config.toml
norm_eps = 1e-05
parallel_block = false
init_std_o = 0.0625
init_std_down = 0.0625
decay_shape = "linear"
final_lr_fraction = 0.0
doc_mask = true
Each number is 200 + 40 x the weight over its row's rms, rounded and kept within 0 to 999. Layers, rows and columns count from 0. The size before them is the row's rms in percent of the matrix's.

# layer 5 MLP up, 256x64, rms 0.271, rows 109-217, columns 0-63
093,149,167,188,239,154,223,164,229,180,201,259,223,175,194,212,185,172,158,145,94,197,190,216,248,198,297,200,213,208,177,228,223,202,216,228,166,175,225,257,230,182,290,171,208,275,198,228,129,216,252,208,153,195,200,165,162,89,186,226,228,161,251,236,214
098,180,219,192,142,187,231,203,171,265,236,138,156,211,194,259,208,277,212,207,145,167,228,232,177,185,160,226,230,145,200,153,283,186,231,180,138,181,219,250,252,197,160,204,246,175,106,130,233,252,240,186,179,218,277,192,248,183,168,193,202,127,218,223,159
094,219,264,231,232,171,233,202,178,242,150,241,220,126,217,214,222,235,205,147,184,180,285,247,164,251,216,224,222,188,230,168,208,177,265,237,127,180,173,192,195,187,220,145,204,221,173,151,202,179,129,250,212,246,123,250,201,114,207,179,156,237,179,116,243
096,207,236,172,247,247,218,150,209,155,223,252,264,229,209,229,162,249,140,187,185,164,207,279,254,199,108,140,110,239,198,169,156,200,159,207,137,175,204,225,257,183,209,224,212,186,222,191,200,254,232,164,152,247,239,119,246,228,201,172,160,229,180,153,215
100,242,179,126,227,226,199,199,219,183,139,193,299,200,180,204,191,269,219,201,186,177,202,179,235,205,243,232,190,259,193,238,143,202,211,165,261,180,151,211,210,219,276,162,193,192,158,142,166,230,156,299,176,184,173,213,139,222,190,168,194,256,131,176,298
095,186,258,276,189,250,211,173,194,165,173,230,220,237,230,170,199,116,171,217,160,231,209,165,229,222,197,191,155,240,178,141,192,196,141,240,268,203,200,303,279,156,111,187,177,178,182,259,214,137,240,157,179,228,142,174,196,207,233,269,217,201,162,200,201
087,202,201,122,194,167,173,227,223,190,202,257,160,170,257,90,256,192,238,178,186,269,95,150,205,217,213,283,201,219,230,179,215,230,190,166,158,197,174,199,186,234,143,207,157,234,221,214,152,208,223,146,230,229,242,169,262,128,177,239,207,203,173,137,191
091,234,220,171,231,162,260,143,217,176,171,226,208,293,189,220,211,189,127,175,170,165,225,224,65,162,147,195,237,270,212,232,171,225,261,220,254,159,228,238,223,166,134,255,236,256,201,259,159,157,172,187,210,182,183,176,184,197,156,228,198,184,209,227,221
087,226,211,193,246,230,248,177,173,133,198,176,234,157,163,195,147,175,219,158,157,208,177,184,248,159,235,239,195,125,103,186,193,255,189,155,221,220,199,253,234,228,204,133,238,217,204,313,232,100,183,186,158,241,237,233,188,228,197,165,163,256,222,180,177
099,190,227,203,140,173,196,226,279,204,175,220,183,198,309,164,187,249,164,220,237,201,196,209,186,190,309,232,219,244,151,179,271,167,211,153,189,143,181,253,175,194,151,201,234,225,176,175,123,188,233,171,116,171,196,257,198,134,186,245,178,199,261,181,186
109,117,200,130,259,177,244,177,178,227,141,228,162,196,281,161,195,210,228,175,167,219,221,138,219,178,200,195,210,218,232,196,161,238,233,167,173,174,283,217,252,255,195,230,159,173,254,265,110,209,155,175,172,212,203,156,187,209,257,173,162,202,280,157,244
105,201,190,223,166,250,250,213,214,135,205,144,241,178,108,217,251,101,212,208,219,177,153,209,188,207,187,152,213,212,191,212,124,223,202,189,194,279,233,174,161,215,233,231,264,158,155,213,214,202,181,245,240,136,209,217,206,236,208,196,174,176,158,296,297
107,116,158,211,186,162,216,163,212,146,241,208,208,143,234,152,164,206,234,162,181,181,221,165,231,253,223,193,145,236,187,213,276,231,209,132,253,161,202,220,137,172,293,211,175,128,244,242,210,229,267,202,176,188,189,99,217,254,242,222,197,237,173,202,203
099,187,154,180,193,189,194,181,169,218,216,257,243,178,181,117,155,173,157,255,218,158,208,183,195,225,234,235,155,248,247,168,263,268,168,163,213,265,224,173,248,214,188,213,196,129,189,124,184,262,174,218,77,230,238,207,178,175,199,217,214,256,179,203,276
089,208,249,183,211,247,184,281,142,155,215,288,211,166,216,196,218,200,254,232,249,192,138,131,151,218,165,149,273,205,167,237,147,135,172,173,214,144,209,175,267,165,178,199,179,183,218,215,187,151,257,150,158,222,212,145,186,172,183,244,252,147,198,254,227
092,267,192,250,168,164,209,187,200,253,120,250,204,146,220,247,247,164,239,174,176,162,134,165,129,219,151,253,199,200,173,193,233,177,215,165,192,223,188,178,141,200,145,190,276,232,177,257,178,269,152,259,167,212,171,134,229,193,171,259,242,191,231,264,210
113,190,206,279,237,214,209,207,195,237,188,195,234,167,240,152,196,229,195,162,265,212,198,196,144,246,205,227,184,268,124,113,213,195,240,178,212,201,229,237,162,155,276,209,131,166,130,187,153,169,130,243,220,218,137,168,235,211,173,242,193,241,261,150,144
103,225,209,113,143,181,182,180,163,236,150,168,217,182,238,255,258,186,148,211,217,183,215,167,167,206,180,193,219,239,174,192,178,286,200,249,266,237,287,230,258,146,246,127,213,146,141,148,178,166,227,200,248,230,219,165,227,201,161,184,277,182,227,176,166
092,152,249,182,251,184,258,199,215,155,230,183,203,182,87,195,175,288,155,168,194,145,200,206,253,210,265,159,214,203,189,208,236,246,271,202,224,185,176,212,227,262,174,267,267,218,202,134,155,165,169,161,261,135,183,209,115,198,214,196,208,199,224,202,193
088,171,242,200,182,141,180,191,249,202,232,191,232,207,254,188,142,225,188,180,233,169,132,146,235,160,224,147,202,261,174,153,180,164,175,108,202,130,160,139,280,287,158,225,223,176,181,264,232,216,218,213,241,127,233,254,202,187,227,218,252,230,211,190,200
099,228,180,253,150,143,239,197,248,108,169,202,146,260,233,258,234,200,181,221,189,137,204,196,204,155,226,199,165,169,186,242,252,242,208,197,307,284,153,247,149,220,113,213,228,182,150,207,244,188,197,279,186,213,187,209,196,217,175,180,188,178,183,179,156
107,166,231,312,157,268,253,221,198,227,202,148,273,231,207,188,199,246,260,212,200,207,133,218,171,122,147,202,221,264,197,201,216,100,165,212,213,219,171,145,146,257,209,204,194,250,147,197,165,213,189,162,196,200,164,215,215,259,152,133,204,215,198,194,182
099,187,246,212,187,204,257,213,149,170,227,243,269,275,217,238,196,168,247,192,210,204,200,203,219,123,194,187,189,303,192,232,170,194,194,177,190,190,132,210,191,180,157,167,296,104,227,211,176,191,252,124,129,256,206,217,190,262,146,166,207,221,209,233,197
101,194,264,146,179,171,243,159,180,184,237,154,136,238,238,260,285,227,167,180,151,277,270,210,239,205,139,204,260,255,181,200,233,166,223,156,186,204,136,159,166,257,240,253,123,260,211,174,196,214,189,161,189,213,228,204,174,192,171,210,187,237,224,151,158
114,197,202,131,188,175,278,227,205,202,158,188,210,240,219,186,220,240,115,189,179,194,160,261,252,177,281,180,184,159,216,125,269,222,193,147,175,150,189,216,302,175,244,255,210,217,194,188,199,221,165,208,182,281,181,152,153,200,232,246,188,221,149,232,140
112,240,246,209,141,147,231,162,208,160,100,228,124,184,168,181,182,238,214,221,235,196,184,217,203,176,312,237,285,221,242,214,189,232,173,197,217,165,214,212,172,209,257,233,193,185,188,137,206,168,261,223,128,259,183,147,233,138,243,196,205,180,174,184,144
100,154,208,325,199,270,198,215,233,168,195,186,197,214,228,209,202,92,174,208,154,213,215,214,173,216,280,162,162,155,155,155,142,211,194,208,210,207,229,202,151,242,230,272,161,210,167,242,186,170,197,203,236,214,180,225,182,185,216,161,174,181,331,169,212
079,201,216,165,110,198,176,181,236,241,202,161,215,213,172,192,153,193,232,217,211,203,260,164,216,241,212,166,150,176,147,254,208,155,265,224,169,189,212,206,258,184,200,280,234,249,197,259,192,160,202,177,204,174,168,285,249,205,201,156,67,237,175,129,217
083,223,279,238,199,137,279,183,202,260,203,221,202,148,234,246,151,230,175,189,230,170,247,195,104,223,193,110,192,195,228,240,169,179,213,196,201,182,269,221,247,233,142,168,213,205,210,239,129,134,166,233,231,198,173,214,246,247,245,120,198,170,181,191,168
111,224,247,171,200,237,203,177,231,130,221,151,226,212,175,210,204,220,237,196,166,191,202,125,247,255,181,183,125,232,272,191,262,262,206,245,214,216,234,166,97,196,206,139,168,199,154,201,160,230,179,164,163,298,253,136,231,183,214,187,165,232,141,186,221
116,159,235,224,163,148,200,228,210,190,236,206,155,132,221,191,281,185,245,156,241,176,270,139,221,190,222,151,178,221,194,299,250,195,215,197,184,240,301,221,133,190,156,256,130,273,188,138,176,163,190,181,182,220,197,188,193,190,208,181,132,161,213,220,193
099,239,185,202,155,229,244,220,180,239,171,209,158,190,198,204,139,195,288,206,212,235,201,135,210,217,169,131,254,213,271,180,273,149,222,172,187,249,217,213,194,180,187,174,201,234,176,161,178,248,238,130,173,205,172,112,158,212,204,157,144,272,301,232,178
090,165,211,161,157,162,248,155,235,237,169,141,208,211,241,270,206,257,228,224,232,166,229,278,147,164,229,265,175,146,157,247,179,252,208,157,192,259,181,136,194,245,165,253,193,144,183,238,149,125,185,224,146,232,225,217,168,196,184,216,252,237,196,141,224
093,121,178,235,236,235,218,179,234,184,193,133,186,204,195,219,224,213,230,173,183,200,219,229,212,146,156,203,189,207,147,179,358,280,242,152,269,186,208,213,225,169,192,265,239,261,203,140,157,167,214,228,186,176,173,196,151,216,219,161,151,233,155,175,170
093,222,215,189,173,189,168,223,175,183,168,259,211,198,171,207,148,174,150,208,263,182,217,191,254,210,204,219,149,196,148,156,166,248,226,163,191,223,285,188,187,191,269,178,259,158,175,265,172,122,198,246,218,101,243,167,236,286,141,174,241,227,248,178,249
089,148,205,256,130,272,178,216,223,243,182,188,201,199,207,194,249,229,167,164,199,266,166,208,83,145,173,206,178,172,260,138,249,268,202,186,236,223,144,189,160,216,229,251,190,229,192,246,156,181,249,176,139,230,174,167,223,155,210,257,149,211,247,240,181
118,212,169,220,163,247,216,214,249,171,132,212,261,216,185,234,215,194,201,210,172,187,209,138,178,186,203,101,162,195,205,239,305,191,250,216,197,170,238,300,134,229,210,168,227,202,224,247,245,132,207,202,222,210,275,148,188,188,178,163,101,207,189,207,227
097,222,210,214,187,207,183,180,176,196,228,207,179,220,246,155,256,125,228,194,147,176,161,217,172,215,195,203,286,155,164,221,176,186,242,208,152,227,210,275,176,172,251,166,214,260,98,187,230,171,232,220,266,256,207,193,197,207,233,239,184,156,219,58,219
090,190,244,189,187,212,190,179,193,266,224,203,185,253,210,122,170,232,214,215,161,145,162,223,207,176,167,190,252,147,171,226,193,150,227,127,185,135,275,266,226,155,196,242,246,191,139,230,202,230,119,210,159,198,216,236,276,253,171,188,281,145,172,244,178
091,164,252,139,209,227,240,194,78,234,79,233,236,215,219,206,172,187,194,195,272,253,172,205,209,168,138,219,201,286,191,185,184,234,230,193,217,230,224,224,186,222,222,257,202,233,205,168,181,194,187,205,171,136,166,110,135,213,238,222,159,228,215,224,186
105,258,251,240,245,180,159,197,190,237,200,203,158,207,170,222,276,218,203,158,164,192,186,188,223,150,144,207,45,273,153,143,204,245,269,223,161,188,222,206,213,172,241,206,138,232,205,209,198,205,135,205,173,250,218,170,191,245,214,196,164,275,214,218,209
107,196,183,245,177,187,182,153,195,212,158,197,249,185,210,147,179,169,146,163,189,220,150,192,246,251,214,162,226,128,194,166,197,189,247,181,253,203,198,99,256,248,182,288,199,263,180,160,163,202,132,163,247,205,228,210,148,291,235,243,200,200,278,213,234
092,224,226,259,205,145,248,215,183,185,164,116,218,168,222,235,243,299,178,173,275,218,196,206,203,250,202,169,145,207,204,281,135,159,218,147,197,215,214,226,226,203,135,142,158,266,165,170,131,147,204,184,260,151,209,213,222,189,201,169,213,244,252,178,216
100,232,183,172,258,300,236,228,159,195,174,187,224,280,231,229,195,190,187,156,210,168,165,227,172,194,179,284,196,122,140,240,168,176,185,147,198,194,223,125,175,244,269,206,244,256,213,185,123,220,126,203,189,185,191,194,176,209,194,181,146,176,217,234,283
085,182,146,222,175,160,230,204,131,182,208,240,125,223,211,170,194,232,160,291,208,218,179,198,222,181,223,275,218,247,252,188,237,118,198,175,182,286,196,175,161,246,207,164,90,214,145,179,198,195,247,182,181,198,279,183,226,179,182,176,263,157,224,182,233
096,257,196,212,218,173,241,275,187,240,258,239,156,229,218,184,193,160,241,199,239,219,223,256,173,237,107,188,199,284,215,230,90,227,219,190,142,209,263,150,226,217,228,211,215,196,163,231,180,188,225,224,195,143,125,201,199,155,212,141,146,146,201,148,189
103,216,260,247,168,169,239,237,163,226,261,149,230,191,199,201,130,134,179,211,214,205,246,258,287,226,208,141,236,190,183,195,262,205,231,130,207,214,257,228,183,204,196,204,155,168,122,276,198,164,153,181,163,255,185,189,232,207,132,167,141,221,159,158,167
111,192,242,191,190,145,206,194,195,219,134,252,319,170,314,191,148,189,148,213,192,177,148,173,245,215,226,187,249,217,194,204,102,186,242,221,193,139,151,257,195,231,234,178,208,226,177,191,150,165,236,134,231,151,188,228,203,178,201,262,218,194,197,251,203
097,233,248,144,272,160,167,227,157,199,264,160,258,320,187,229,222,210,227,142,169,233,173,185,277,110,198,205,189,164,215,211,238,156,200,225,186,212,149,234,168,224,246,196,147,216,154,214,159,167,207,158,176,213,221,190,190,178,211,210,203,248,207,306,188
094,174,194,246,185,170,254,212,189,250,116,185,210,160,162,239,145,332,188,208,207,214,181,205,150,235,184,171,139,298,168,212,193,179,169,185,202,177,204,206,246,233,179,239,252,154,236,253,222,222,190,173,223,176,178,226,226,148,237,273,160,233,210,145,138
085,261,225,248,186,174,172,240,231,171,159,203,214,106,205,98,160,219,232,160,233,146,227,161,265,207,212,221,226,210,169,205,207,255,176,108,209,247,145,214,148,138,220,285,213,238,197,189,213,147,221,236,160,172,232,238,160,183,249,181,176,211,251,170,187
110,199,161,130,151,222,184,148,173,214,247,225,198,251,210,272,228,174,148,186,100,143,258,229,207,189,123,223,239,191,217,199,182,279,229,220,192,224,202,246,261,224,188,203,194,212,158,137,134,239,170,188,181,205,286,166,238,171,222,214,227,135,209,244,157
101,179,226,240,183,121,194,174,243,158,167,185,162,188,200,104,279,209,229,219,145,189,121,242,239,184,255,250,192,204,183,168,231,131,265,160,228,231,187,258,212,251,148,220,215,229,197,166,233,222,180,151,189,190,225,261,166,154,170,166,289,211,204,183,245
095,155,218,198,264,279,251,197,182,175,234,162,257,191,223,160,193,212,173,197,174,213,177,122,255,131,104,182,299,210,234,222,191,212,218,168,231,203,199,150,176,224,157,211,180,218,112,224,121,223,209,265,180,217,193,163,192,234,187,232,211,200,166,176,280
111,249,178,202,230,198,254,186,176,148,239,156,160,266,231,193,185,166,149,191,249,140,157,186,200,239,207,238,194,276,185,200,304,203,232,155,218,177,224,227,148,190,227,167,180,192,153,195,192,153,228,188,215,159,282,148,177,114,211,311,226,173,187,220,187
099,187,216,249,187,161,218,284,210,216,157,137,261,219,180,171,210,208,235,185,219,152,199,161,201,221,184,172,204,208,254,264,197,214,114,157,209,190,158,192,141,253,214,175,215,161,168,123,201,176,220,155,155,235,133,202,272,199,264,192,187,309,134,227,215
095,183,214,110,155,227,183,169,220,163,208,202,239,216,181,251,170,202,280,129,235,162,231,218,129,238,168,156,199,284,209,238,220,220,223,180,218,254,163,194,237,176,213,253,215,129,222,234,153,172,114,241,227,223,225,138,278,186,228,236,207,142,170,180,186
103,185,161,204,242,152,154,227,146,237,188,185,193,234,197,225,200,113,197,181,202,209,196,274,176,178,153,284,134,141,138,162,182,252,218,197,248,172,176,224,277,234,220,235,208,231,166,148,206,123,255,252,226,198,205,159,187,202,268,262,210,180,170,131,202
108,248,302,240,256,244,216,191,157,180,139,147,197,244,172,193,203,225,181,217,195,167,142,214,201,184,243,168,257,136,175,254,218,187,156,223,275,198,251,202,117,175,157,235,214,222,102,206,203,203,239,208,187,158,155,195,279,213,233,184,133,209,186,176,220
098,157,243,220,188,176,275,169,198,226,233,194,254,234,197,157,237,235,273,145,163,210,120,226,229,180,194,182,194,176,95,222,241,168,238,179,238,140,165,222,233,239,158,247,213,155,229,188,201,271,150,177,225,171,229,171,238,287,158,175,261,162,186,224,178
097,176,232,224,215,252,196,196,135,211,165,252,236,278,151,161,184,135,217,163,248,256,182,232,255,193,108,211,153,247,188,213,246,259,260,176,208,220,188,187,155,283,262,234,129,240,216,212,166,153,158,179,220,230,189,116,194,200,230,195,199,217,206,163,207
109,163,161,139,187,136,229,189,263,159,160,229,221,206,189,222,200,173,252,234,207,134,190,269,218,194,169,189,208,280,167,257,173,90,222,277,208,198,174,280,169,233,257,214,222,216,238,203,176,158,153,252,161,210,196,238,202,233,194,199,130,157,180,251,183
090,261,192,220,152,226,204,239,156,227,170,282,268,286,259,186,233,189,140,220,168,211,118,184,236,223,189,161,222,165,202,231,130,257,210,267,233,177,247,231,180,188,158,219,162,211,197,228,211,243,229,204,194,242,197,118,197,183,147,143,165,199,147,147,230
105,218,201,126,182,154,217,236,234,170,158,197,161,213,147,274,170,216,218,198,184,211,87,229,222,175,189,237,176,237,199,172,246,266,173,167,177,264,204,147,212,184,219,239,253,162,197,180,104,218,157,217,184,214,273,139,225,277,227,215,160,201,194,239,140
082,134,208,168,227,215,256,208,215,149,291,144,157,184,187,170,153,189,187,255,140,278,199,190,220,153,193,178,194,249,233,206,237,242,164,167,170,247,205,224,195,183,199,253,246,185,179,218,167,174,165,213,257,211,182,271,236,120,314,251,157,197,208,204,223
097,249,171,282,232,191,228,228,294,230,220,203,146,215,173,152,99,241,153,189,156,274,205,201,193,206,263,234,162,223,139,214,197,132,228,225,137,209,156,214,218,191,185,141,226,138,189,203,142,201,153,233,191,206,241,251,216,196,188,184,162,213,248,195,265
113,215,176,243,168,169,242,227,160,213,221,192,159,214,203,255,240,220,210,159,183,290,152,234,142,248,174,142,202,231,162,181,239,190,197,201,104,194,179,204,196,184,251,236,130,249,161,227,241,151,204,225,199,216,171,232,243,177,121,206,152,201,147,302,261
090,173,203,255,154,119,199,140,193,236,217,173,207,221,199,137,221,216,252,188,143,201,172,236,186,178,207,137,261,246,109,223,224,181,258,166,206,186,284,185,218,232,276,202,200,204,218,237,142,239,143,242,175,155,163,214,234,171,165,126,236,242,199,187,257
099,229,218,161,149,161,253,240,268,249,259,212,187,202,154,234,243,165,194,159,229,127,146,151,230,306,137,225,237,154,244,146,156,151,197,206,156,188,187,111,181,210,237,215,227,193,231,199,193,249,147,184,214,218,254,171,148,184,210,205,169,187,226,249,212
101,190,258,205,285,135,221,210,145,156,229,207,262,157,234,244,183,202,201,222,155,189,225,175,162,202,169,217,242,187,135,237,214,225,185,182,216,205,186,263,238,160,129,155,177,223,171,160,129,194,189,217,143,233,290,181,215,226,233,140,260,177,293,190,244
104,221,230,247,163,195,237,216,209,206,207,206,246,139,165,207,210,239,198,195,190,220,227,222,195,221,222,200,167,226,180,133,225,188,139,172,148,245,229,211,240,237,189,210,131,179,236,168,206,150,254,131,126,152,268,234,151,96,192,187,330,170,221,200,177
106,237,186,285,171,269,235,237,133,187,195,201,282,174,232,214,170,216,202,199,199,191,174,156,295,175,219,190,175,171,183,184,190,180,160,108,247,189,130,161,243,261,221,263,182,252,252,216,145,173,192,220,216,202,176,133,193,264,207,189,187,269,213,191,155
100,248,294,211,159,211,197,235,191,157,174,125,235,288,203,207,185,218,150,205,166,251,235,160,213,157,191,272,187,139,256,194,214,177,208,140,218,201,213,120,225,189,215,291,252,168,189,205,136,206,264,185,232,140,213,142,195,219,156,205,160,167,206,213,223
100,211,169,187,121,233,210,315,164,217,227,237,210,223,165,192,211,141,149,195,222,203,121,274,166,211,195,237,187,211,129,220,170,187,219,146,165,195,220,208,217,288,213,214,120,195,218,168,213,259,153,179,279,232,213,181,201,162,273,240,193,159,186,184,228
119,167,196,228,192,205,175,238,193,174,262,240,193,161,152,208,246,204,236,108,307,185,234,202,181,229,185,198,131,163,180,218,180,145,212,202,217,165,235,172,109,242,224,234,135,251,230,204,212,199,171,222,233,265,213,230,236,128,221,146,109,155,208,212,214
109,123,227,210,168,210,200,208,183,199,188,211,97,218,203,158,214,316,231,195,193,174,181,222,181,186,255,197,232,201,182,175,263,149,223,124,224,175,278,195,208,190,147,313,219,240,160,233,173,207,179,201,179,185,200,217,222,237,214,134,250,210,233,121,221
091,207,184,153,203,226,235,193,281,201,179,142,205,280,218,294,170,218,227,180,164,174,239,178,161,199,217,262,214,170,207,196,185,123,180,145,250,242,173,150,181,161,233,177,183,165,232,199,184,236,285,207,131,170,239,201,118,206,208,163,183,241,226,138,271
085,261,209,172,205,240,196,184,171,201,215,171,213,137,221,210,141,224,98,133,186,183,249,236,252,223,217,249,279,191,167,117,210,146,206,183,204,223,198,198,199,247,228,201,167,156,156,195,139,175,183,193,274,145,167,233,215,227,177,216,126,284,252,182,238
104,178,160,255,224,260,248,251,123,177,214,237,180,188,246,165,195,227,128,183,175,201,178,170,163,110,246,199,195,189,190,151,193,282,167,163,269,131,176,246,252,199,224,190,245,165,151,222,191,217,239,211,164,152,223,182,237,157,212,182,254,282,238,194,160
092,250,207,154,217,183,265,168,210,188,152,239,202,198,263,218,160,199,208,197,230,235,146,164,215,236,196,194,181,219,157,214,192,150,148,215,252,203,229,212,169,120,251,173,205,206,183,268,145,213,129,212,186,215,258,280,150,198,215,167,237,304,121,163,265
111,232,258,221,220,232,265,119,199,178,198,246,192,179,177,137,127,196,147,283,256,148,268,173,243,129,258,146,248,194,164,183,198,207,202,157,188,160,272,288,224,192,208,175,196,198,186,135,153,210,200,201,171,258,188,191,196,167,224,213,236,212,177,232,182
086,253,205,185,247,151,179,244,204,199,245,244,242,253,185,167,142,179,175,285,135,230,191,175,215,201,161,174,212,254,175,151,250,283,163,218,200,309,158,174,182,160,233,197,216,199,238,219,192,189,266,260,177,208,176,201,161,176,229,163,112,174,162,251,207
087,253,138,239,202,180,215,209,170,207,136,163,216,203,215,158,198,274,179,233,170,239,138,201,234,250,187,244,233,306,195,173,226,179,164,189,180,206,259,277,183,249,190,201,196,189,75,222,205,226,207,146,262,232,179,126,177,170,224,191,188,233,216,152,172
107,210,173,188,189,271,206,197,230,217,179,193,266,195,185,211,169,176,269,226,150,219,226,198,258,193,227,216,187,200,165,247,196,160,238,72,150,223,221,254,209,229,186,231,147,201,200,254,257,210,226,163,193,237,257,163,219,166,132,247,106,220,169,129,150
100,271,236,215,253,159,199,207,128,266,190,241,176,252,154,253,245,201,174,230,232,172,143,188,210,211,172,204,162,240,132,248,276,157,186,211,159,223,209,205,179,207,203,139,162,206,150,153,231,222,173,231,276,192,252,196,206,101,196,251,175,174,133,174,224
091,165,236,185,229,215,226,230,157,251,183,221,198,274,204,190,214,249,172,219,207,152,223,136,230,162,222,229,165,219,217,188,186,186,154,168,167,164,208,145,209,107,187,163,225,222,87,133,174,215,196,207,215,215,254,283,183,246,115,211,273,261,192,215,239
111,191,184,227,246,226,195,169,122,166,238,226,217,189,256,242,140,199,97,163,187,192,222,274,183,185,177,273,241,157,210,173,123,222,221,188,228,244,223,265,211,150,153,169,160,216,156,222,187,155,248,245,253,231,216,226,217,155,223,155,244,237,145,141,208
103,216,241,206,274,190,242,160,162,192,173,201,244,166,308,221,194,309,149,156,145,170,161,125,198,217,225,171,218,228,216,225,218,222,218,171,154,258,252,252,223,153,159,162,224,253,135,167,172,182,172,157,206,200,143,222,148,200,177,214,241,190,219,226,238
103,183,214,183,190,185,168,251,238,190,136,195,273,257,158,202,162,205,217,175,204,209,252,242,209,164,229,147,276,239,155,179,174,219,239,243,229,219,174,144,120,198,204,148,220,231,129,190,255,145,176,213,117,225,201,226,176,205,292,194,208,294,185,178,165
106,186,234,271,175,251,258,132,200,174,146,200,223,186,285,172,129,190,185,127,195,207,179,187,238,214,190,182,243,226,142,159,192,173,224,277,207,195,215,273,183,184,229,199,165,175,264,153,194,245,201,210,259,262,145,186,218,139,166,207,148,269,144,202,225
105,189,199,191,237,215,195,206,190,166,183,308,196,170,143,260,187,219,198,217,247,221,179,237,181,87,209,238,207,189,215,181,202,215,210,151,195,255,263,251,209,219,178,284,107,163,178,174,175,245,227,265,205,213,155,142,171,145,237,152,152,254,204,234,186
098,180,156,193,242,204,217,157,205,233,271,279,294,243,194,173,230,278,194,127,175,199,169,228,173,222,240,219,249,231,112,272,241,196,227,169,178,160,221,174,216,190,146,171,245,180,193,252,169,179,136,125,221,148,192,143,184,196,244,211,160,219,200,198,205
111,175,230,202,99,172,192,268,166,240,203,155,177,163,181,216,239,137,285,212,157,233,159,170,227,241,165,191,216,246,165,163,231,181,163,205,77,174,185,245,201,234,195,205,228,244,192,220,210,187,238,184,215,258,262,244,171,187,223,198,249,158,172,148,270
102,256,150,194,244,184,198,228,153,232,154,166,176,169,251,130,254,238,206,277,174,231,200,229,163,257,245,144,200,295,113,205,243,158,246,185,149,227,194,223,194,168,215,174,198,216,181,132,229,156,153,227,184,169,172,219,280,189,199,217,148,254,204,237,183
099,192,193,196,204,199,190,284,136,192,126,208,205,217,210,230,195,220,236,207,138,133,203,200,224,192,176,190,215,233,222,218,209,238,125,178,301,136,211,103,218,295,135,237,138,190,216,158,168,204,186,201,224,227,232,209,202,194,186,263,228,156,141,263,185
097,241,204,155,175,163,232,211,235,189,205,191,188,216,185,202,242,236,213,157,140,165,146,181,186,179,182,124,222,182,298,296,209,220,292,223,209,263,200,188,231,218,218,200,232,222,243,153,181,145,228,226,181,127,153,231,191,191,147,136,135,182,209,280,162
105,266,235,179,151,226,253,181,221,188,198,216,228,232,222,185,209,220,172,210,214,198,183,206,174,263,161,155,234,196,238,209,277,145,123,213,184,145,128,173,216,145,295,207,230,164,173,179,209,147,269,244,213,262,158,204,193,188,116,191,252,204,118,242,198
091,179,178,294,210,122,240,260,202,251,162,165,254,248,176,218,240,171,129,198,109,255,249,183,225,151,242,125,164,140,172,138,192,147,202,229,222,200,199,205,180,235,219,210,209,234,195,219,224,202,196,171,169,120,222,220,242,250,193,144,192,202,225,189,251
099,191,221,221,183,189,303,196,263,148,243,148,303,211,280,156,166,193,218,155,163,157,158,165,155,244,221,240,159,185,217,194,259,224,156,203,186,155,195,232,222,173,206,166,244,121,165,221,206,241,221,212,139,236,189,186,226,188,186,172,236,261,208,122,214
106,164,162,155,136,163,223,199,228,175,236,214,120,174,181,207,232,155,228,133,230,228,265,254,242,245,279,235,151,193,149,140,203,171,223,181,174,168,220,201,227,222,251,255,233,234,204,158,196,218,141,197,166,219,272,184,297,191,174,251,170,219,217,141,167
102,162,232,280,179,183,228,167,305,184,236,257,126,194,265,188,225,149,209,210,237,166,185,131,223,269,159,188,153,183,307,179,132,145,190,173,165,187,193,215,230,176,217,195,198,201,177,234,141,191,182,173,203,180,271,240,219,168,169,192,199,193,256,241,182
083,164,212,156,231,127,219,177,254,129,192,175,224,246,143,188,170,255,226,220,216,205,123,159,169,237,139,173,190,227,108,206,201,210,264,252,198,232,156,147,171,205,169,169,169,205,252,189,143,209,166,245,217,218,214,224,159,180,314,264,233,226,196,181,194
099,152,190,189,250,223,173,184,209,195,221,260,244,141,154,178,211,204,142,213,222,220,188,119,223,226,172,242,180,166,225,204,268,99,256,184,183,139,202,261,188,100,137,234,217,246,210,165,174,175,271,232,236,177,199,223,211,246,260,228,141,216,186,216,232
114,141,156,159,198,212,234,220,227,171,153,269,230,201,241,205,138,264,203,145,226,220,204,225,221,197,216,211,291,216,180,109,208,129,237,205,184,149,226,228,185,201,224,163,231,226,212,183,121,182,143,260,175,217,324,194,187,190,234,180,180,242,233,158,204
099,154,130,213,223,273,210,206,196,192,212,187,246,204,144,198,142,242,138,121,142,181,233,262,193,244,155,227,245,238,122,276,202,269,222,244,205,220,203,214,234,137,243,120,162,224,205,182,183,177,246,218,161,246,211,138,237,175,186,187,206,193,238,160,201
092,160,249,176,143,166,169,242,255,284,217,171,109,259,188,211,195,208,221,170,261,236,217,201,213,214,205,243,156,207,207,261,173,128,229,158,197,208,218,236,142,240,165,178,231,271,206,120,156,236,161,205,198,155,166,255,208,172,185,235,112,152,204,198,208
096,83,137,150,221,167,277,188,192,193,217,243,297,175,259,144,247,210,128,159,175,199,187,207,164,183,191,207,209,225,209,182,184,217,200,206,217,194,183,170,151,231,219,272,220,247,189,263,204,234,148,145,232,250,193,143,186,236,261,221,161,262,196,184,204
105,198,185,169,209,243,190,217,205,145,171,174,211,215,262,215,169,227,204,147,67,262,194,246,280,190,253,167,181,147,206,267,192,200,235,240,209,193,253,195,210,261,245,164,275,146,205,167,153,196,209,214,183,227,214,224,158,206,134,171,187,235,181,117,171
096,127,220,259,212,95,247,167,140,183,218,241,202,213,155,172,188,209,174,170,166,249,174,229,258,194,164,169,216,331,140,247,217,186,194,166,156,245,187,178,202,185,226,215,182,176,244,256,171,212,213,222,294,251,191,219,182,187,152,205,217,193,236,156,167